python train.py --num_key_value_heads=5 --head_dim=32 --intermediate_size=640 --norm="rmsnorm" --norm_place="pre" --norm_eps=1e-06 --positions="rope" --bias="none" --parallel_block=false --init_std_qkv=0.0395 --init_out_by_depth=true --max_steps=4407
Each number is 128 + 24 x the weight over the matrix's rms, rounded and kept within 0 to 255. Layers, rows and columns count from 0. Numbers have three digits each.

# up: layer 3 MLP up, 640x160, rms 0.0769, rows 104-185, columns 80-159
# down: layer 3 MLP down (transposed), 640x160, rms 0.102, rows 104-184, columns 80-159
up104:120126101162131108146148112092115142095129145141114080174132172133149093182152091106095185169080137172123142137139146137093107130126132076142142163069149078150089113123125130118072133137130136072119149161131139159133135132128148135146114072
down104:128113155122141141126116108172106167117117123160094074145123153162159119082140104115130070151139103098153168139141089099121133148161151155127156140139133080190139119092113143146121121128174154147188149150152153126139137115110165115132142126
up105:107173164084143145129145161151110100145095143175141101129165120128140160108122127154115140141166073117125171132102147103140098110143087163165145142127137128103102121152114126070086109071101202105110057156119084127103185167116140105046098154
down105:135068106110140179131120091162127169123151103142107155119100130149091124132113162152106122138128143117102108110110120110127128154107153122151148125135125131142114208148096117119121094165106142119101070097126086132160109137128130100130117122
up106:089134138136152130149112149109137103123171145141138150121105153109142138091104127128160141136123134142129159175105128122138118122084134105119137126126131138110131150154151127117144131115132140144151137095130136124161130164167160154108127143
down106:116107067150098119089096138124099169102110123136120123065096199131106158092094087109137163153104117129130136143143111116111134111123141085100165110129159112096105141086125155137128146127134167171111129142128149162142118151073144173094116107
up107:153131183110106156125144130148100129154131140119132152057129116130111119163105145137121140144113102095129081146101123124125182122075137087163127105117120138157109152161158133080119123146161114099112141111109147142162108169116141130150119119
down107:101107163153085123128123083116125098139119120158150140147120130106124092097152134125175116164146139107104163178132152139127128152124101140109139134157145117112130110124159147137144112118130133123090108171118139129091139121150122099094110123
up108:114106130115113110078116065141107109141129146114129135143128138147094138172208125091100143109108161131158125095145147159090129103141120080125106125151120163082123165157068155147122111145174133145171124107151157110123124131136076142140145148
down108:096156123153146122070089072122138153114152094127192129146159108134068157117179060100180117091113113177125108137170102180119120114139170115134142140159089140140209128146145117138113149146127125106162075099170140156185117148119146158123108141
up109:122171112130132120111127114071121145134112146127153095174137147127171121100144109109131109128142182116162137149158123109136118146156192175132147137132190135129131132137081125096146129174203149130138109099152103139110110128117109127118114122
down109:087151099162150104127107126116150110140165117133163143129116144109133074141099092115177123122149091156115057129123138132126109143101110121150087124135123128101144103159141094133112107121182182151112164150134134091070125066128111146174112109
up110:120177153131118153138134120139106134142147115124106129121110137120119156154108130121139079139125134117138169163145094131107151141092142138129138160175161128125128108107130133125154128120151119093154156134086110127126140167095092167083139131
down110:089151091123143123123149111134125159116136165127164100140148096159154135112149132095114099174130108119155083107072093111124119129126120131152128140119153106107159115123155161172140137121125162149138114143153135170140125084121125168191120124
up111:162122111113096118157106091135138147129123084109118125088127114138157147113155146108114184152122127121135102093093202123111163135165148109113182147124144107114144101100103137175145126084118118109109125124121141060090123093112153111143103149
down111:123166156201133153145139155123124161141131135114141144095173128156123141127114116148131096106113118069158123074106089115133115128143116172133058110110109112106153130159171115122146110144154124138187108094120113163093063211181161178107093113
up112:111138138162145164114130129134136114135122165127092098073143160133034127127150149150113099112124111121118104143160122123151140080094142159145105136146155143139162101140148159094099103106125094115142127148133142107139133128140147158129121105
down112:121125123147157112123121088111096117119110145146138132137150136146175090116125093095133150163163102134132108138130158145140097121128143131122104166127135154108110149137154116153136109113139134122144129146149100130135148120138139155126140103
up113:110089072098166120149109172185110127165129126111111160126144168109100138166150174143085122091179194121091187105115192137113168130145164149180120129092146099099108133158091147125153147163138127109083174141133135134158134124120148126109149153
down113:145082096136133163176169156122178109151108080119140163144097131155108104123161134122144128120138118131136171158107120136128131148094099178103076156061146140168130121137127140133104132132140122152121177143137129112096121114106114121147166157
up114:089156129161145116165102118155112116130128107094149146133101091125079186169149153094127106172139132116103090134151171154105100102041102196136101120098116175160138114119143131122125102086137195142137135146121143153141136132122071115130152135
down114:102126132162143134108122174185088110160159121137123156142150102136134162128133110125150127158097127129168122140153166125129126127105139127102165115104125163163158100097128091160139123131156196156122126143140170092154161151126155101140125073
up115:155157144122157153149153128151148094153109118107113116096094123151106148118139106105109149165110108147151146136173106144188116100092158148158132164105152162146152115103178137129121158151169115087118120098168152126125141159120129154145151147
down115:154094114154146108095144108118126146130144119162129117094158160153131147113153128170128117149156147122133140152136095132086112116122122071132126147122129115151132122137110096161084112090146136128135120169142119109143133162084133107134114115
up116:125138079166133134157130141149077128162115122101092127148140129147099131134155119163099129121106129131127085141098099149116105115133099117122124113087147125139170138138144111155090165134121119150142119123124162115166107149101116132119135129
down116:123116166099156159156055080131125196146133151148119172112154175114153168093124104145126141161096084155097131118153125106160118123097166141124138152129114092107146155129096129100123063141128082138110129090156099168095126111116156178074066100
up117:153110160133124133167117137137127100155122110115132149168114099114120102147193194168109109077116076171129147107118129100105145108144140147130121119115136139150123135125144097169140121163142156139100158108128148127140120164124112157158093146
down117:133118162097088121151134118146110155123097132073139195150137146088164137146078161090095119149196108122149140120166112113101099094159112070169150108153131154142113084086125160144117091100123162111124092163121122158107124128115130130091090144
up118:119214116153154145116159146148133114148134123153119063097151115144124099114129133165140134159112153118144156121146108120118124082177135104174155150146129078155138163066129116114165085106116146105131163109111117120152124129125093141119137119
down118:131142150125156125158102110170129181125119129156155118123156130104152097080124144137095088111163118155141135167175094093129129097126103132163184106109156106154126129121111128116125094155109118135138123159111094122139170115083112104149129096
up119:124122069139156132161095144125152130155103104145131108114112125143070156126135161141123133095151130139112137144100152136139144115132117096132130122106127099137125130143138120133148116135091183134157125133098167137140163119110129117143153126
down119:122150131121125135127106126136110134121110133122096167134117120106151116129175117122129129066096137130103159131136136140105149142137138143112159135117155141155116112143147141104142103104143142142101137146112121096120122142135141113139136081
up120:112128090106138118112114148125123121137120101129105118086137143113170120156110111096084151179116147128168093150163170134109096131107145160141140093122132100124166145124133108090109093124149140149156090156159113145140117112160155088134126096
down120:091113148131135118141144135146152121122153143132129128136150126123078140082142175123118098125143109115136161134157157092132124126141150138143097100138110102080102198162117089132154099088127122111123130186125095092130123113145133125113132138
up121:119111130149124120108117092128109133162155129134107088124158102119101187128152138112117116120151145117074082154145092145132127149102180130089131140134176125124102132120137126102124095136126120119154121123099102092183170123085171110130114170
down121:137154135123108125086122114134119144125155126132130123133148131139118096156127144108145130122105146171147144126140134158110115121135107141149107117107130115113135121135176128103146152144128100102142114119130137146183136111116157187121134115
up122:143125168145119135186121143154128155173099136114152115147135108132122103135148141127089181129117129121177117066153109133180099126098141112110130083096156161142127121133140116127127142147156115120097127077105133155139155112151150153202114110
down122:137131110098121128154148122129105119096122117100121138169107150113116156151183152140118155130119125122126094139097126132163117123100117129142125093169172142134134099133163084142096126126123168140108158147097149105083144143108083109152104118
up123:116159141130125140125142157167093129134107098116144149110146132100137110129126139133106116106063082140122112147135174173122170143145157104129114115133082129154160162122141110083127137161130133122105131129120114121111142175124109162123157114
down123:170170153113111103103117109105130153082139134088103088130122139168123159161143162129105090120110147136070108129120119134113136182117143107155112162134176138102126181135120160139073107147116113156110084082122124097114086114138128139096145111
up124:140163116136113091145128134082104160129101144150107103128170135149145146117104165117102164073096101094095084177119124115151155102066104116122174149102146138165119140093098161109130143116135108133139155151116120110097122136167149059141106169
down124:137099143111101121127097125139132138160139112122118122111132112101112114144124090116128158151119132101107077136119152126139146109106142131120135104102113123164150124121121175109138105142130147113122122123119132121112131096136135146155139113
up125:124124128126129140101112090148111168146162158111118151140125142133147108130128068118143167135165180111096078141177116111141143061135116106113133150104135189112128148100155086083126112104188149128089145125106155083103177127178158098138144120
down125:131158160103134115154127096111103164157099090114154126129124134143134156143123099141121120157162134135134145107140132118088160098108137136110177120115107093100095171078123154121144104133120164103096078165118124101142141166068128166129157073
up126:127139125131128137110114122127127142139124158146117062103146136134134142177127110097117121120138193164078077150129127123158120117079103150156130112147147124107116120164106138113153119100126157081128115130130087134139110191095146109079156150
down126:129127127143159104155087149118072079133111148101141083140165148127099130102118119146111105129139157139138127134132150124144106134127132113132116127133127112168169154103138097144125132111098166132094117135094138113162139159124136115160107123
up127:131111127173129145088147154154096105139102111129119112120115162147127145113110149097149136123146155127111137087110099130159125094188125149176123151118108108120118132113126149122111074138117105098114160098098125177099114100141124127097122150
down127:092117160121134136143141128103148119117109100149122140129127155107096114134123109081115120113143116113128122188147162131117148148132121128098164100127124105168126136154100129112131151129161153137126123145150123136133128105124111113080133140
up128:142172129173204146154128115105095122131112080152119150124119100162165148110138132112102124139100122169155121167079108136100150148077120101092127106089143078155186140135118118132150117156131151139167116127135156124154073147084093115113164120
down128:113110121139081160129116117090163137135142128149125166124135159151122096118109149141120104133150116163130121109162109123123129105177161112121140091113109131117108142107116143112114109123122149141103138114157099157146139131115156134117133116
up129:128112116102093150129150111166114119125139114113067137097179102100119151108111139129125131132102080133144179119176126100132103165161143157153097127113118158107136101131156152127116106127154138108093125139104139145140123146204092145131167117
down129:169118149136120146148144153101145107149158129143186109141140143133122129122149118160165182116092187135105112148120155167097135159113096151100178127085101115157128129129124110140151107114130183100170149087151104151151171078111159133099109144
up130:151123090098145147122211150157093154093151130078138123160162101095129110099140128138078146102130070170127171108167138126091143100121135150138105121125148128132129075154112160123131140110175108171135127136092109057147164102073072080108100151
down130:128142107114124157117143110096149149148160126126098133135192127144145118102149096119156137133137126119124105128120147189154113132113111168135141158158133109116106120160106122155107122129155150116082131130148119118107144134158099110097133112
up131:089085108128103123152151098132201113098095146172149088104129123149145127102160134159122106154130142128095136121159141073147068147081121115122094141138146159108103094123120111134117127109127148152097078149105110127154112140101156128109169146
down131:149113135106133129131108139113139129116169151112145132107111121134095137126160142107109158168107131129124118131154124136142105134161122115139127116101139139167133107093087135134114127116146115114129147116120115135159119096134164123103150143
up132:159144122093134092106142098113115103161140099089129143140162127133091143141147195123081092097092128130143140128113104136154132134091116115145127144150129114149158102133112070111139105170139091134117126111158115122170103125145118122135106145
down132:120149135102132065081132163138137111142166168104134121100125114102148159107095138134143149144144119106172112135073141090094124120096135081108139128100163122111132083161092163119132154106129127131090137137123137161113109132102148146171150111
up133:130160117155087118111115098159100161164103122130137142119119141149138173140150146116133170164157116134130136122138158134137128112135108141116131145115126112101137109122118146127116154141133138150126106139132136110133124145144133131128155161
down133:134139152155126121159140137136142114116132117125130131146118153120164105111145099149119118122107168111115168118065112107148167138127072118167121136107142135142111110108128122111142125128159135160131183135097122145109115133108149098149087064
up134:124124142080126193116137165141144103158171158107092113098129098114145128154144102099132140115151130205142122149115140142162096144120174096086151123121093110107156117190142110133071103099133173112146048118123138117137152167139144138102123144
down134:154059142124160122140130122188090124186058128076143178170138107102166094090147117157129160094105151101117141109089139157109080087128123125096129127138150161133125132093151072144121105108124131150144127119170125070123173122117135101105121120
up135:122094070160153120134130103153120097140107137096149112119123133170115102122097115119124139167161143131120136144145148098115158116148120133154147138094136097133125117142153145138101067135133126128141082168077129095134170140123185119116145143
down135:104175108150133097162118125154117129116096152099134133135164130105158140112151153125124133140087126148156128117096141119169152134121147112142129129139164168138142143136093142120174150129076155121136148105121140159129104066153120119125137151
up136:138122160123132113124120151138148116099153122164146155100133128138124125104118142098098171163139125170127149127102135084123139106133121142104101128152123142187128138122128124108105118145153190141134133113132108123106158145118105111149119104
down136:121164134139086095117116124111115126119163110151130124126094140178127126132140071164118138124182123104161116100110119128107141167161099100112108111113150132157158127137131120124118134140144122135167135134139075104136137117119151120081167121
up137:121108111155198064141107085092142116139117137117138128144124138111109113101106135122150167130140101144159142103137141126097153094150135138117101128109111140115096112090107112114132108127133130125142135162130130113135144140117130119137103128
down137:130142106088105102137168135154177127118171146131160127130095070119134132154148106111134115113116147130161132123134100136109153154152130113135122111099154133116131160112111163146144182128117084056135151126165100144180143124166151174106121097
up138:092108149164173130156092163109137116135142110124163144086108121121085120175129093135091121119117126092129139135074152128131169145131076137166066151136156183115129137149130116120128105117126151144108092121126134103157124170107099121128108143
down138:079109134170085137109090123134115129139080132127120129107117123129100145107137132082131102143104139120134117095122161162103165202150118123117167103137076084124152126164153115131148177135092109132147127119100111152100133067162102150136122124
up139:137142097136105168096122143090140128087136076110146118139114113171130130126134115146165130158103122117117128105116142114109130130097091153142138108197090154119137145139098104135111070155122138125110118122102128104091141120133161132165088096
down139:134130168088150154135100090138096159135135143091083132131149074133140119136121100168103159126125142118148173120132095137109137134118192153137111144114136115103156165122138135117151116106131129098145131128121141116147152108155112149115131132
up140:154130140117139136180089111160144088121142108113117135158105132127146119169140116122117118145152146108131123149127105095191115115115122139151154169098157108150113123082127103105106150110108122112101132096109185157117131135089142126113103156
down140:109149046099159131065122146140074166114111093160163089147109134086123132117122135129116097073160109090118169156195170136115174158138135164115137097122134139151075153065128127098112156142155189121126158107154084136138085109213116123136134066
up141:114118126145140125172103090130123111115151141128122163112158142108099142140118115121178130129123097088113122133116116106095107085101137145115154177131138117091159144123092082147095130093166156074124143151132147124126111113112142111124149098
down141:131140131074134144115132138122111140154112151127143084098105133146152104100133174114101129133121078134140140148162111138146143128147137151115108109146113182128164099113161103095128099142081085120180134092125073116101080119143154132150146138
up142:137109109148143121130111114107141146109115088120148145086095115108123152146153186120091129106156115121130123126101128126120162152146132140117149154131177157104142078115159071110114167120150127138127131087166126112126090155111171132148160149
down142:127094130158130149132146113136134157151129125134125156116155090143090156145111180110147113132085109099110173127107117151114137112155123149078117102133162093139160177134141104159167109105080155156144151167146130176073097154091191093120109140
up143:134111117176118119092138117114094134125115140116113100135103145117106142145136115101096179120117150118122130101105131120140145116168103091082158178163151179092116117138093137139117131132127139167100107116113130134122135156162179159118119119
down143:082093121159093125125187122082064159126121143118088118110141118117106210153147144111103117116140100084195124144140149112071134090165140132101110130088155146188085112141147107147150138110115106174127110109110148137107132117130141121041146122
up144:145109081144151094157134163158123087156144144140129140142125138164121110145111112120124172122160098133132121174067119107141150083127128110117111129173082143163126148155165096092088082151174083127066088075126167115134144096161156094136165184
down144:136103099108134109132111117122118116114098138141133127127141108143127111126112169139131121128121161156131138136116126126137134153138109149115127142145154144102142152118141129098145132142132124145145126147141140125116104134133120153126117148
up145:111142111144106114122156104115121114132158094166114125134122117128120088109106147121125147101174173109159104124099116193120113161121128121146131150088125111112101119135174135103092157148112147091093107132131131142118135137118135150131112117
down145:151123121155133109121103120147112150111102133145135132115140093107119147121116145143104095124105156105174158133154141118120118121157128125099105091146109138112092138126099168144136120111130114131165138156135148143125157125117110138119136121
up146:155111121105175140164111157114135108137130134147122134115127141124094107103114127141113135106117111123128132110135128149144126162119130137161130158116157117144116163096145135101127139115135136135173174140074124111110081139058156188131135159
down146:111145148152117158128099147119137137124126127099110114172116092117116099117138096134145142134160129112132141136131153114140139113139115137124143088109118129128160123106117138111126115101123165116144145139120133180149116072149113119130105135
up147:161136151140137107132140100145138147159139141153126117125118135115119123134201145133130152114134137070089162107137109137121142133171147122072098127135113097125090120120180145118163101158162153143129108138148156102138101162134073127147117102
down147:101129137142117107142155162139140155113131117098141112075082117155120141093107129116112159103165127100130113122094117091127159156151131179103152148167129113123094127136141071137155147120120089133159102109135123131147087121100117132077134100
up148:122117124142137142129097132117147132164089098109113134127084120111124122130140124092138140113109166074117139117125101114126110096104147153102145131085133086105107098128121120123126158118144101112140164108115107105136079103110139139123119124
down148:067128145088159144091062126101113151136102113095102147147082188129144106161083115126151106167138136137150120159137094173086124157127092121120131133105143105048148119185107153125108139178118150105121117145099151172116116100101135133090145115
up149:154128129132133124156113139128098133096130112118110152114164191115131080132105139134088169109130098130148093121132086169185146125096113146081129082121120143156117131175116087141136122165121165164155113136114125142149120105142116167179140115
down149:101116104121172094132130189118144163140146109169166116159140138158124118145089152142110118180116140051136139103105124130094133121157116125134140091121106137126109133107146119129056093125158152088154104096143125133138096127113174153071124156
up150:120117111133121130127121147115123120142123155150137098087151113078120123125142155142113094125138086144135107152110116114118098102097147055180124170126123151134192179110121142101115138109093094157125067174164120154107140096162171148102140150
down150:098078152127153113111094126125076152106150158120126129128139114156131137121109127166126122147125147102141144161119142137139118111139124078109069099133133098108106160104136112130143148147127113138132126148116125127145136103124113136161131097
up151:125159140143136117157134149142109109129152094144115171102097142122109093118095127141144110132116142114130093119085122130138135155066120120129150119130149137099123167111122122122116135142126083124114110145107095130132092092141106131103145153
down151:106080123111114116115135082130166148144108111144169100144127135090100133121082130151148158142179139138140167144119139139130111113138136134179134137126119121144141128152132100155178113105156149146161146137173108161179185117125132100117135118
up152:124131124134162153163113147128115164099134111085137154144116119114115103148131166114132164136090193091079168117109147073118187165095175116126148116126131151140100122106148114106184096135138161118126129120127150137133107148149121120140104096
down152:137115124120129138119129140193099132132159133135132139120141098138139114172170133094177163152156144128086088091157101162155137143155143180104110105117154130172124122093077100152140159098165174096148136112124109073128108119107151128117144132
up153:183136080102130184124168145145174108174132076095113131137078131141129114136156158186153118128179097111154148104127106155080133120091116124148155106101100111152121098113139113137114148186136132118119093132108088106142079153142139111141116173
down153:120116112138096183109114115182156165177108140111137082078119130134140122115157135094182113117122154137123155152112098124137101143152122101144127135150126145105139133122150131118145156152093095156193116122122144172100107140161141142079088139
up154:150133123129111130110141108102153115123126127139106143114134108097149114159201155197155140121166146170116118121113133156141163140146158132125117163105096134133095122144101073147151100128119145137144123123130141126142089136124165088133156156
down154:078135137132141152117136163108111141121155089105134131092124139157106158097112080097132076083101130122129186106148091146125121156121162147152148131122158160135156133109155142128143176120130129159121150110067102148155132112156098131178103181
up155:150128150122114125129130060126088100136134155150165117093132143110152145114173142094107140162115126106116148155161126125077091130117121152117182172119104107122095117115100110152168138154151153142135130195127114107152117115129115137147102094
down155:140125139125114116146134118124138109128109110146121142117118123138113146138135130091137134177112086168148089156160138093127135146147134161121142097127074097111123078123097154122137139141137114114150132108120123141154148109143092088104118148
up156:159130125148142133150142098132153130124125110162100145097097123117071153131137119149158158098098131149131093146164153119172128122165095100139146153124152104114148105114148151134095151142130121126114143147144102094178151142113138146153165151
down156:141125120093076130127117122102149151116161122143106151141077128100158121127131143137116146131124109125129119122120127143146100098112160071175132116122120104134142121148100101113113119135124139150111139155092149150134162152121133113098149096
up157:149114104098139118142160132129128152153152180097142082149139154143112084099186147142163117111151172122114134121149157155141142128096165092128147148140090189119122132102124120142120133152166132129129185122084092099117118114136170126163121113
down157:120125086140144135160134152103149114136140136102120106134129133123128147139099145104072104111103116142160125138117096132120129155117096118171085132122118104124127093109105138144105120158132173093153132096132125124131110108118112116095095095
up158:122159124131182098179109121088145112156127131134156094136172160116186127111101078105112172155116112143133165124129105143119132099109129116149130126143102125100136100122094118167122137121133107114149130135109164160122104112142107128152129115
down158:093138144143116110123164181138125168173087132107109116125102145096184102160118121116133099130141121210141131117138057105117164100115066135125143102131145094132111123102128140152139149130117101142116110152131170103077104125113168124112121081
up159:109112178131100100104115134141176136140095097119129144136144140139117130138128144143188174145094145134123116144141088088108115098108186182107138111110156111156131086151158152168108161133115129129123115078155117109175116107139098128146126132
down159:140171165121151150192127139128135168069113156152129144135079132108149154093128151139152125096155105155103100123105094089104130105131128128134114115131099108111112104152120152139088122130118162114135102149152146105162126095146140166134191140
up160:141093120147113104135101150152134115125141109129146076092119114166140112094146155075079116112068113150174092158156098102145083126102143099135081130120110136154137073132152114112161098175101136176140140109102127094125125146105094117156117110
down160:153095109144175078191123168090130159126146142075158125086117117115138090112161155105117112137098143104117158175127102114118109128100127111128102104103106086159138134140115129138100128105111111099161133118149099109081140153062129123138102129
up161:147131148122096158141124109103155139096112117126125146104132137076154123135134116127108138140141104154131127073065149148110111117087126156088172144125094121109127138134113153141120107150154068120133126088131133096142123163129125106129150113
down161:083164145144110101119070119136100120150154145121116105133124154117100139107153099116123106126093128111182108130092115156100094119118127120136141129128134080125144135131146119092085096130149116145137119115101158154168154121128139149138126145
up162:158176157104131141133093121141122098117141162108120162115106123143110155141131144117100108118124166109118127144091115148135082104118117150116123102110142106124135121085118093175114125145145156116120189115103149138131154122132153156079137152
down162:093125120110114125144159136096129125137125126106139129159125150148137135114107106091102135108167128122116122163157116131126146130118111126101160171122099166148118135096103140108117140135089128158145113134134144096149081113123118137133135093
up163:101110097123140109136133136127099108155128163089101109152153142142079101092176135120108163121130127141090130164137099075186121103121168132155094161141115134120115126091130141085083158157140161105123108096138157089139139164146146079117146115
down163:104119134124150089123133155124118132173106149131137132116140123124110156137131119169119133150098126128128130139130107135123141119146160134140086126160103148139089085119132108136119102163099122132107095089132113148110119137137122118130123112
up164:123193135147155137132168111118102163089107105129116139149087139149098130138097090148103145120164126156107111146151115145156148112123107096111093157132120108143117122132139129116156166120155095121095165119081140117094094136153113123138106142
down164:135125150120102118100108143118143131108099137120131160141103118095157109135107144116125140157155141138164117112116129099129124119141123173203125147152149160121168106160128080109123140128133137121106126089132099138107158105135138146153155122
up165:118117169107127102133116140098142159121103097157105104138161091159114086141132121132104125087138156143147156138103131120148125109163127135109102155121142162121126144189112103098141108146140164109152137123155120107111131140093168108158105095
down165:150126132116109131133149125129097120163146099090166129165177151101098082138155125147140130150153161164135146118146134115132153120092135125098143092125100086128108154143100127160102132103119159112132115123113103127159151106110073141125137158
up166:158149093113135130159103084114078100131142154120120117101098112131132127112115130145128151138174142129077105145106136106156103134114078109133164145113105120109119106107143122098090091117109148126112180108140132127150133131106079114139111137
down166:123137135116105101116122122127123103139112100123115097130110153130127110131089136126110144092123127101121137167149116122134115129148121142103120123132102135114116150121141168132110111141127129120144142131111132109128121124108131126122146112
up167:121129134148152059118149141155153132140148094181146096131126121149110099135159127127186159120085143138127128122150151124110142147131080109106124142136096113153107126143107120120111071146122155171083124129187137129137136088130120132119144155
down167:134073104110111121140136112155127147140145134113097111161116144130108120112115162128202085143145102153125120104137137149138113153128148118111153115096147109138154119145101093066136150120076145136135153158121110110174120143160116103125158134
up168:106108152153136137082109119139122115106128128081111154131145133101127119124164123119096163127118135119151117108166137110168125132112169123117108124111152109130115098120169163114132091129138127160150147096123133086144126167090090124154135118
down168:147133124108109145160126118132111103119144125094128120074096138107139127116126134144147090153143123121139121105120154102152135092106139081128118120145135140126112124103117120127126144129130109141122125116107163138127088143125153117125110138
up169:160183123122093179123126112146084149089120126128154089135104147159119132102134118129149141128111102159140164151144094140135146154098116111105149162135137159125118135176122130150149149133088101137153130107131128123167137154117106110158135156
down169:116178100163133162150141117140144152196121135138159116140136144100141148139147142164095133100142116149144140151114094102090124139081091141135134113105101112136083132113103127108123105168073147133129128170150119159104136106097132157157144113
up170:142090120092127124091118150101115156113118089106187097136206117114074088084129107106096148095117113113160159153175181107125157134136131115139140182128097145122099105120117131099117131130156097182158120101121144109100155085130159140140132141
down170:143097140084102108106120116100159115112103167131106123116152085094164102151074096149125142119140141099117183129093118160110133121128126125173104118117099173167068129102125145086119121075119130153118087038127122150166130134107121106113130098
up171:105146136155121151114119139104131105094083096104113093115153094112115131111124168123081154121150132098127150084106106109150130140120184107107098121110138116112116152132141135097157119140157088123105175133102104150095091149150105120083118136
down171:144133134137085125101139131100123130117103112124075112107121156112115120119121121109153165132158158130146127145142117169208137136098136104140147177109148127161131125158111112167140114144091141165124170125164098136096116117128125139125167110
up172:150108105186087125137124117133174175111132144052067128107137136085144111157181160112114185148102123124145127129136139097157134116100139076126118116149132129093109166122133140161162118192117104092146125166135112143158118123152124095134166081
down172:144128127112118094111144113128138125111140139124106129128124101184125098139145131113136126192133122106122122134122122171151152163150145099128124112124112119107094179108125132148118104130152142132153111115095170101134165133089114140057126143
up173:110124067144119116164137098114119138112124138145098093158129131076090098163142153147062108149094156129119108124085128136126133170118150138155083139114102084092150115119097155151151099101118107126086190115118105094122109136105124092097120141
down173:120099107123085103137151159073120182159127129143121148104158150121155085166127091138113062106102079117117129116105092150125087136088153113137162146136170125155131095134124134167099121121129095150147086102134148155159164147137183105131150122
up174:124159146162130121138166151135186151142141102139123176111124165147120135144122112125113119128132099136116139151115156128151144142108142120129115116096087159166109139130162128126108087122142102135110100121111118135172151113117102131124130078
down174:102126068139119152116129097136092156146147163134122117138137140070149123120140112129156082175126120125182098122129141137125158124121125101113133173125124107127137124090165164171148174066109149098130131192146096183092154123117119081170081155
up175:132100135138173150122091088119146065148182097114136118101098126174090161138162157170160110113131160135143150133117131102143102130095172100111110129118143119105117120116118110095129130136135123100087150121124115130142136131098147130119111132
down175:124085109104125148112100090132117115141130119113171117127116179164108125146137111189099135090144130094135104134138179179112078106129137166083140119081180149104134108121139140097158161125127142107101162129151136129142121120153143166135135171
up176:123134075182146116110159104095105117124142145126124078144140098109115097060092111158092141114117120137170101127111111132143108127125155125120083135108104154108144116112156143147135128151107104094153143126093148177105119147138160118115117138
down176:124138133122177112157121145172162168138132085174087149127142145080148138151131150184133100105096109143118136150119127108137130154176139121160163132144102121153112105140148118134141147135179160125166113134161121144136133115126101157184113130
up177:166138137147114116147126144096150077128146140112102120113141134154130145105109133130151146141115134084146141126152113118119128120153136174136126139143131139117120126101152147144121128135137177149115111128113114155140142078092132103144152113
down177:123059137170160157107121150109138143144143136130108116103114095114127124144155130110129073104141173072094103091121068141146147125161095150090116127153106136152140125146122059170140151134127083123168152133130173143117104070097193101131116144
up178:097151100106168099106113118122144169124139119110125134151140103116139137106111123157155171143150136109133175122139112119115140143148109098124132165129135103137123132125147081139159144083157093125096124161130136069117141135115117099094116159
down178:145131113075119126136065130082102141154154108156181116103149170114109131099053151137156115104159115152121099117117124168149115163137100130097137104149159122095123093112096158120113183137106167184081139175123113136162088107143129101141135134
up179:148127148121116174106116117152136146145163163126127119107120080142129133117103146147111109124143123140102104123118140123147114108086121097135111166132103091139127116121114126114116121154199136133130164136102144134143144172144152101159143117
down179:085146139189122152110141111096112122111131149134083124116120069160149119096124206157146139152119115178148100117108129134137182106218090147158098096133181122093155092167167122145139154120047163145163126151143148138172120086119106112137097158
up180:166159136121104114168134116114083099130135154121121119101128088142094171127101108084105151162173157115133093131155128159100156147122120107155172182111128150138106132126105115168101148083129122135105147150105168114099128153172107140103119136
down180:156110121105126134102149180143111132139152133157125125108093149148123137140104151144146124130128119113135121128124114112104118132141162107144124140141130121104142151121108120150131151103108158130159092120135145118113161121134133152158113103
up181:128092111124157138090117156146149133130143134143113150134150118110114108138139144142111133146142119100139136147131127138142136150113184137164128129097160130089144084133116095135131138116151127126116116102111097108125116125118153115170124173
down181:104096181112092115052132110118170123132175140116108147113134132078138134182098116099134067177173124123086117080148071134122176145184105113124114110110196100178190121135133119123164164138096085148129126104141137137155098127135107128107126097
up182:108148141110152078126174151123086146147095154140100126123146151140144081125138139071131117110147152108113152099124138111091135158123082173104175148147131152125109150113112200153082100198141173138140159142131155124124116142069120136126112138
down182:136102111129151152077123112117102130125163121104163127136135101121154155133129134091110102128159154088113151127145174128111117140110149155093154101134097097100157158147158124140145138154111088104126124129124122148137152119089131151133184196
up183:143134128125133145153111148080126174106111134099160152140089130100127112134124163110123155101100116112093135102124172119138096136081098100139074105177154101153131094114123126149125139155120137103107141127104149153134101171080131122155130160
down183:133156125125115154156161145152127144087106133108096132117142124164141137090089118120129114145105124146108130135161121095130150157148133141151117132128131121158149166122134093150137131134129119127113119128160097122086121138124122130148107151
up184:130136163150126118122117144129130141119139097133140116139115113141121107138172147094137142129120138133120122124114159104138101163137131114159113138120170140149105117103135095093125102149191129113116134115113140166131147136121165114165143126
down184:126103163107156130134150160143170146116148138117101122156149125122151104136077139106093116109128179162126126141165099151122132122162113125154124148102153108074141149148132117135150133109133089064123096122140187140143148102152138111128184131
up185:114141125115146087118176111110158168151146107165092126117166141091123177141127155094112080139111128137117126141159129120125127114153139094104116089084163143171145124133091136106126090150150160143054145119109157136143144088129133109131107109